Weights of a small transformer language model: RMSNorm before each block, 11851 steps.
Each number is 500 + 50 x the weight over its row's rms, rounded and kept within 0 to 999. Layers, rows and columns count from 0. Numbers have three digits each. The size before them is the row's rms in percent of the matrix's.

# layer 2 attention query, 256x256, rms 0.217, rows 0-50, columns 128-255
128:527505516502587518446403414558587583537443502526546495499411461504449557482541478510441521380474550535451459505516437476484400504545576522513485475569471491557539534434531460419459487456527594581555479589503541595508488410527522451441524419500458498556516504534443394507518467539532524530521497467478623565517500449520401448495468539477502412565551510522501569440462458476460574475511
111:431535493478517583493398401456540419541450473430514541532403516535480476462427445416527527592503517536437413431489517470454519513488545546459502475541482497514520483481536454507516422492473613471563577543510526522514511559573439477387518529479436406539596556546514426377542466418554536568521482484610530460535391479381389433552461560485427612518540547492500451456490486545514536476524
129:540524525420441458439431591519475554537573477457447442530524587519426438577491469462451528559533458505581557525538561494491576477538526459524533495528449545432443510475527619488494478522555456489503524549475482528480493539539526480486465433409473459641559523536551475369477468427477550448522472494500529479529436450442499501508669413526507594504482557488488523499540478493526497544442
126:548441479519484503523375521507600558510509473489514425526481567485441543492563483474486580539489450506527470459544576567510467489435481434519554538474484489549495489479577521513541456429584452525452481429532528554540527477445508529499582473497439444504513561479476514496528593511446514464506386497521573530460441502551516494466489502498528492455462498464594559455636543549425497504447
110:517464526478568514555510434507479398535476456530502484506524468467507477435537567391494491389583523497481483472515554451504450513517405499533586531501528473523531572569481343443503524485479589524537441438424499499475545464495546449517603577530534535470490529540595468448412454502437585523482609546565534486539474458537542480524475504490426480585464397499536440549454504570473511446444
113:530532538497462510491560536410483434540607490444475384520457536404467532458448471440520492525394530510562470502526574519495456475512552503562559452514502507543451469517535477499538470502425550493498501505514527499565495538426468471524556480426459522452554536493570495436525514510422520420584541554482505512556335538435590535509482466456482496503489501443516459549637505567450432542479
113:547567532431528518424445501501545452494471477486462505472508520482481589490497530475458459574527456560532509465483530480527591520510495530503614462486495519452552478485516532506579586457536406483461464526464502556563445539548582472461533520515449472535521573468527457358556441530459426530482537489606526468529479572466568507455477584545544563472502497496501496480439588498484479509508
119:534496494456520519504682478559561544499526520563385608399523649463508501513577574399512573472383516497494516426513511516484526510458518533406517502472526562523511454470537566524488498488440440494503497509480427431499513496469594615462533466562630495470432516524496478563541551505505422493419386541485508489476530456547550436468454577462546475477447431472503478432479407541447515539521
112:397569457554428315496523474516482423519482581517478504533489421483473482519522454597509536554485456415542552507458477486461546465494493510472547466396484570504410449487451485465593547566494411430452572509567464467575471435430503484591483542514481563477502490420550525521487383533434508463533420476447533431579376510422526602399554458533488507575550587547500477593479501489526481446506
098:507464455467446582501499471527460529465513508583502499447462584487449488486465442471487370510626532476508476488509494546508551492523532440495420417428454432505449479475481421596462498472525470513416543467513496472515485512554578487419479547478443573451524466511523520489458564538466524467395463558402401469552360542495531533469544514507516434406439428480385489365459503442505507513497
117:586464549465517577566435493462537596541509526425508478520491329458501520424440545534522634472562473532480500528518580500431472436537473496521525507517467484591473549487550449511534541423537485471499437482513526488526485456555429449470426527465418575588453493539439542432475515511525495448461546497580540473552575455478462461605410413489487510528503485475529544537608531433511523507532
114:559414497510475464408487492453492481579505439502500420564508469499476543516578466553467470579511645483504431431497458505531423481522494559451505478539474480386476519491527514497551416465512486447507467498442559564509523517493433502549451493405443425563500498524426506450507472455455536478632550453543554546350479503583406511651504465432486490469569510550497513556557481627544494524497
103:498511427508548473484409479496529491561453534410491455608466521449597599468539528492504491500557491575545487493490477505541528435524508468513548550469407511498521589569538478524500528542471461520445478552466574503543513542583552514577585450516500486496576521469471525467556514531519515523520581481552501477456588609634534491462491588522475447488527452492555491470464600470380577454545
104:531453457448537546542421525455457547474499486405518389514542571463478528478540523435437549429542437462501453577545569538452421525524497448576472533507634496549570479525496430478589371472559530474488504480572498433477519528522507428495527554521417558424480511500462481489510611492552596609451534482524538496542486485469492472489620461432503456549565527531495558479599528507505460535480
093:445445479514591505462444546560505554524514441494408522383511481500396513479528604568507478541410489474500520494485518437467500461524525616471461530431469466494445537481525509547491569582593467551546518418406469446424480451425552545584502477499547524554378509535491444472536584512490511493387480453555515584499484442457488538438541486449589513579514555479519536581507509485512460437495
102:459505396579524436410560528422470571399546511516426499453452520508486494514486580510532505517514504427519489460500636503506493521473547490554486498431555529565559419495502451446511528515467449492465540572507458478481419444420492494490510511601524456426541517430562531501507451525453498502561430557517389515509446536498530497565471571588516506450499586464513457511422563492592433449511
116:473570402604395539601548518513480439518494462520440570543546401496436434509488433541430492513462501510463543589533540540542641470440539532518530514558519532477437486447426448522508559648522496520498579527518473473451511492458459448576459515459485463470470549465571510447457450587537409443477553498449475539557543520493458527530403480557558561467541421511542421535571506464552499505505
120:437515504465514502373628540563532445403548572524485567421578528413592501539549470469469560532502465489450431417453491515553617489535511572478496531424462550483447441519516508555507532485481482454520500522574471456498518457476562536556373512531632540461515526520545528596518472560546464448480382511478466562442543527424452439425433557584472529493464477506466488481383497462484397515514
095:586548526526561387509508604480479511477532533490527510463544488486546411595509461577531452458443424508504623516488399550429433469442525497452541497537497557492561427408420596431586523466462495483483494565518596515517436497452486456502526503443472641506467462489507494480546393548545507523453463481511574498524503482654539497533546497493460486499510526541555473479543431418450588491466
112:555453487539538504506662488461492469485525501457471546453536481489395424432549533488494490460506478478503446458426465523472528489605525560494525576428477449415358476544526556538475446571524556510570555562488494481471544619350591501557509525453553507448453489542449528520481524488524540489534396479472381512496553494531507518581567534417508638513504484471437447523416483490480446390619
113:559566509436459529458414449518436522431481433425527488499493463562443500522523501538448388541493547575506527462651479473512497522525558475504498385478525562475492565529473533466461532492478544487457538630408540553524399433445523469456504405500502486520619457442606443423516514476488412512502534527467475544410474553511528566513466425556492424461461353535544542412489492612468548509407
116:565518579549502438562527531597511474389476460511460570440549414480507470474464523521591490480572546478506544459475444463428583457568449423431479509481437454520556505409489478590486610465473466451529406390556447502547484444567475541649463549572417536467503438534531504539587524533463417510404401606575506513545498534572479478450511489520510549559476489524411409545453541445519532446543
107:450371485513525479556460463465551409517473464407447509550509482541464500525479527557493556583596536432487503555636556498428434494492506496408462513511462512517462552458426417516545508501587465416526462566521557484456421475546407434477551526464477518478550556473563503474497448501414526464461610434515495489503553415542540480560480381558426427552520491520561503604506523542477594474443
116:535447524547546468597540417471483365490525493517466584551441426583539492513503511493492502424550547513555531552451532473583437544576471448442516537588448505497537537471443523471415556504451560503509458529499517498539605491514474512541452380515487538538476491561470427560514508476533518554473480486459489568480588424437451492496508498534436466489551556444439524482405437551424435512590
110:479478409591424426503517442560541591414455544511532587501515524513525478497530526461483415468505512511461364450505467466407545557483466588538546502444484459536539468486576471530499638469506464553514559491547424419523515444481615537522523587572534515468487484425480543442521447518512513473486503568494460445472452486487570512412515526545574474508490441589389512512418572424517502533479
096:575546528501483570532552471636513500470457610520488455507457469499522489537517519508568445493514458449543511523544519462436633480555491482439469537486472528455475471486463457477525438522509412492577607466473538445499467521514616473545536578455510599623510536556529485576475486499573512531449584469526549474551435417460542415477539527537528476476454484441544532475451448419581540583521
109:471450547472555513510352475487468436541507470562527490546454489538537618484445498475442505447563450505533581473434559471584516437471489423520516475440428472555551496495454468440464559440578450551498450420458514551482519541541509394424500454568430520421475506458483456491462534506494490480491585477554618546432475471590471462522519595464577387483539472537526573536563454497449533445515
129:465522517527489470486573580466489459373507498467483539507492495478581520561494488519506429507464494562527471487450490454538623437474473544428525447497409529601423421455536622548522568475492477506484538491546378490477535491343522483572478465555570466492475527460467549516582468507548383549488427548542461440486497539470470552473453597580513476487440496500539434543430495542623487469440
100:479493464586563571528506488515532547482444491588475480458525478504478466486453494453449488489463484404424495473580436532491578543557407418475511524551591556404484537550465552549420594543471459498485534452545532446457500523527539619550487461562552445525441497516486389502526490479484482495496462444491472468524568532445452508430534515519549611489600479448500497532419510507576562551513
100:475489483519473553486523529468488429536395494468619470575465452517527545547475467557500448525501527491531565524506501513532462505513416495486568491482431492386513477561527464458451558434494576464516505476464550489536460469533564446542441455498597587475489528463519553485473499544549530532389587513453548525512501581464528446496588487470494485521571402476460493525481550476554534557471
099:474485565513497589577437543478460545528451510501509448492523497558542546592527438525584531463536526531494537443530566519492537435496547494473510514634392473548543412464523586465493516408542400617536556493481552515509605513453560549410495471476566484503367516510507479532531461517546522532442518493512487467471457392454399387460499534455574497480479500475484530446524451450516526561559
132:524480536484526544514318465465443445566503492517519472567477501493502506501500521531446561532490463534471490519526516475501439516473448525528514498616515453529528570569464412433502500473509563548497504470453603572528558519613436491379528452441485470557595507543460431503483488458547534527567567474492549537425521473480414452485415430533416479525539568482584531521555493468405558463517
066:437507533530561487546551555351504458506429550539433528448480504545439480461553486485540468569491426442442516544577577516447511506566471468459508426471380509525423402470401513438529556520517538497560576551544455513536551493489529505539485480619489487443421507419584418452501506539507464501442445520465463520457513509557497375449533513521605530501513455433500453554511608461442425510505
079:505493424527549483528405549478596508507521498576469541525481435550543486466435514421468560517504477576475402549433612546439535506477494515514501482479510476561468510576500544541448518415433578523419479449571540509467524589523391424459493554518529535493480471511495410527425563494448532463482608517508489585556507494375484472524453521544514571439607446452423470480581502482389455439463
070:482446555516483481435509448572519459492470563560621602580465485563526598529468536562534438524536539427498489531477497493565366516498488549586497488529473471518483480602449493470520537477460490487455495497480523544529473492471524423550469502596511475520426505492374461543492508505507466479499540526473572464427600559433462481519511585490614447495533447431527536505476614536488559534463
076:441555474475512517476491525387541421490503482494520546478472462482571516480530531520498438479485491498513499635455567571428470400616543434532519405539411558500536407445517503474486463533419495476460532523485449522562527501584467464459519530518514601494456512532480508558481493454448612498441653471556520561520490494576554453603473477492562508519392435460482452485596443463503408510482
095:419424517486517507517489549500543551500517478607486560470477529532491493491549522462447531441572481482495446583568528512458480502494553467598473571452490462524529562487503561655497478382454532468527451536422553522541566509555511525549493512503528527544507431492466531531476538470482495493531549515442503508548545470424543582498423440466559544473591431515526516451552484473354494426547
076:521526500479499460487586466430437428466555493465408476462599451428570535471505582504493568472483495404563525420516454462561509566501522488479560388450496571415539478465484550424487524527496401515496537479533483491512460558492534569584493416543550535500498549572536399532484493514590494501535487530503490449480505629431458414553517483526470511506479553526411465509471455503465480514478
084:466501672533531472525501443559422459546531508413458550484440483536416508519539478532428557554554563534582522518499545537521606485495505526446484472516478587457523511445460485492583494547591541442480506572516569521539438569426455504426474450502515477519477484588597479510474432476558453490496547490503497493470523584516541541467409494467445503554479602550585538511510584530407493526513
080:510585447502530485535497509458531450534554460540442431451426448542551459442433487464428471566418595489524551484474475444548534526526556479486513413466539497460590430472515500484437447571499530542477477484437541540454464464565483432421489503526492487444548491536566499485469509522408492491538512565551508446505467480583445525393487533521551456411518407474458481459509504515496515402438
084:567475601507509511600500531473455642354461526382532551497530545529455533412451458519460471472503516508512454446482429494517484499462484574616460483555470481423527498609524494473549425502565474482460458516452525472526428589498534494507514473489508467507486464574592460568555506533580517521497472532550572517414430498585440461465504506539461398582493528477447592460510542510540537568473
102:468506534532577523516499514509523591461571504586524530414454554436572532583474505466499392392448488454531545567541486492501496511554480427489545488550501460520607497543482436505480456529389497572525450514453441582546549515529458463486549516475473574529505484568505540484469590461394498474574560567568500533503533460528535473498532544505580431461571412511410484478569486496502482333566
081:526518622510489550530433539531539419514453478444563473560483604512408475533487469507560535452580539586501509639528627569479466451482444479448487492511558484488553552497453490433528448491590521476592539516469505526466529536543451504585495494428496555410589513573426515495534439472563612589497507505482541490520577429444564494520489462484451455520447604451565485546516551489468555488594
070:560528538356554489511522548543558564569509505471492474533487541524418471548558400502444526543584492539507484518486497469465553486546541441452529590506564475512374624490478622497536485477558480463524511486474516444489547439466554474480437504414527504497621507443482528440489579427582479508468406432485473489564532500468524494594393454536469547514447540501571501484435513525475495526402
085:597464566531513460493468515451489537581488511474562464556504542569449549415478484554534567579520441499483484493551447492492540568442414488476483439482477592566489498529503616481532501561571433495551499449513528567460514527443492566456511539533570498439500545426519457554440510445503481530421437457478518423455452489410560538536525423499544563467430532484568422555489602533421546550515
086:502543591511416466491571441438475531433501547581518568461478488453492453532451446555490473507491489525531552517545449529471508515456501490465513474515384460469499411526520428520551482429627487502559431471450441535486474479438508483494518548519543569477463495379532490541534501576473401537481445497449527450489533467552517433402459457507563417557439479462477495497347523427531473434534
073:507522489456545473458362552466384518506450489470568517500368470491553472499534434492530479526475399484490590543467537502526480561423502537570494558518540554340495460475531481487492513491470515499507534447502538536473551507458555547484538457563481518564435485553442465570459504457503447538600497495521588461482513438562494543474557459568550501436521551574512432547523512452542505557577
077:562559611505552432561531500611497430486527599455509511485483477589416449507487451545548483601578551433544517436457483436542546496479532535479437592497464516418508517440476422535502399514543458448464503489516589533547530416544574503560420538499466555475432458532478518464515476515555482541578530508461562442532468438488483475399484587597460364501468547507409475455428505426569473538584
079:536444548372459440581539567544514498485422536527428551462460516576455414418444478559492486434480470538482481430494508495550488494494541523544384540560561485573389493547556463465497489430529480522483533491539481478552475500493497524478416467481383528453495519420487541471557549521545535542481316511452522436517479525525530441503519540453467541512473496453415566482443493497440502510460
098:424462553499509494494496433493552549524538516563458423495579559511456565540468479473558387427490573457498467449541518577490531496467504499560561522500478479482440468482557421548553440532505443534525431562508583572493577405478504568450529567517401487484499453477448533518449568516453448545548506499447491501505561487535487469583495581527552458530550447562405506538476527527455482461527
068:406478539483526507509387530466512535494480505499439482462538460481446492534483599567542439505427480465466535479478592516558479459404525533539507493426450419546489526487476504456530565605509484497435538453509396580486432477511499501540537496491506408461457516444471503576492520542498434483574441515541536488444496515520472576614483519490526437471560501512545541489529512496513465426532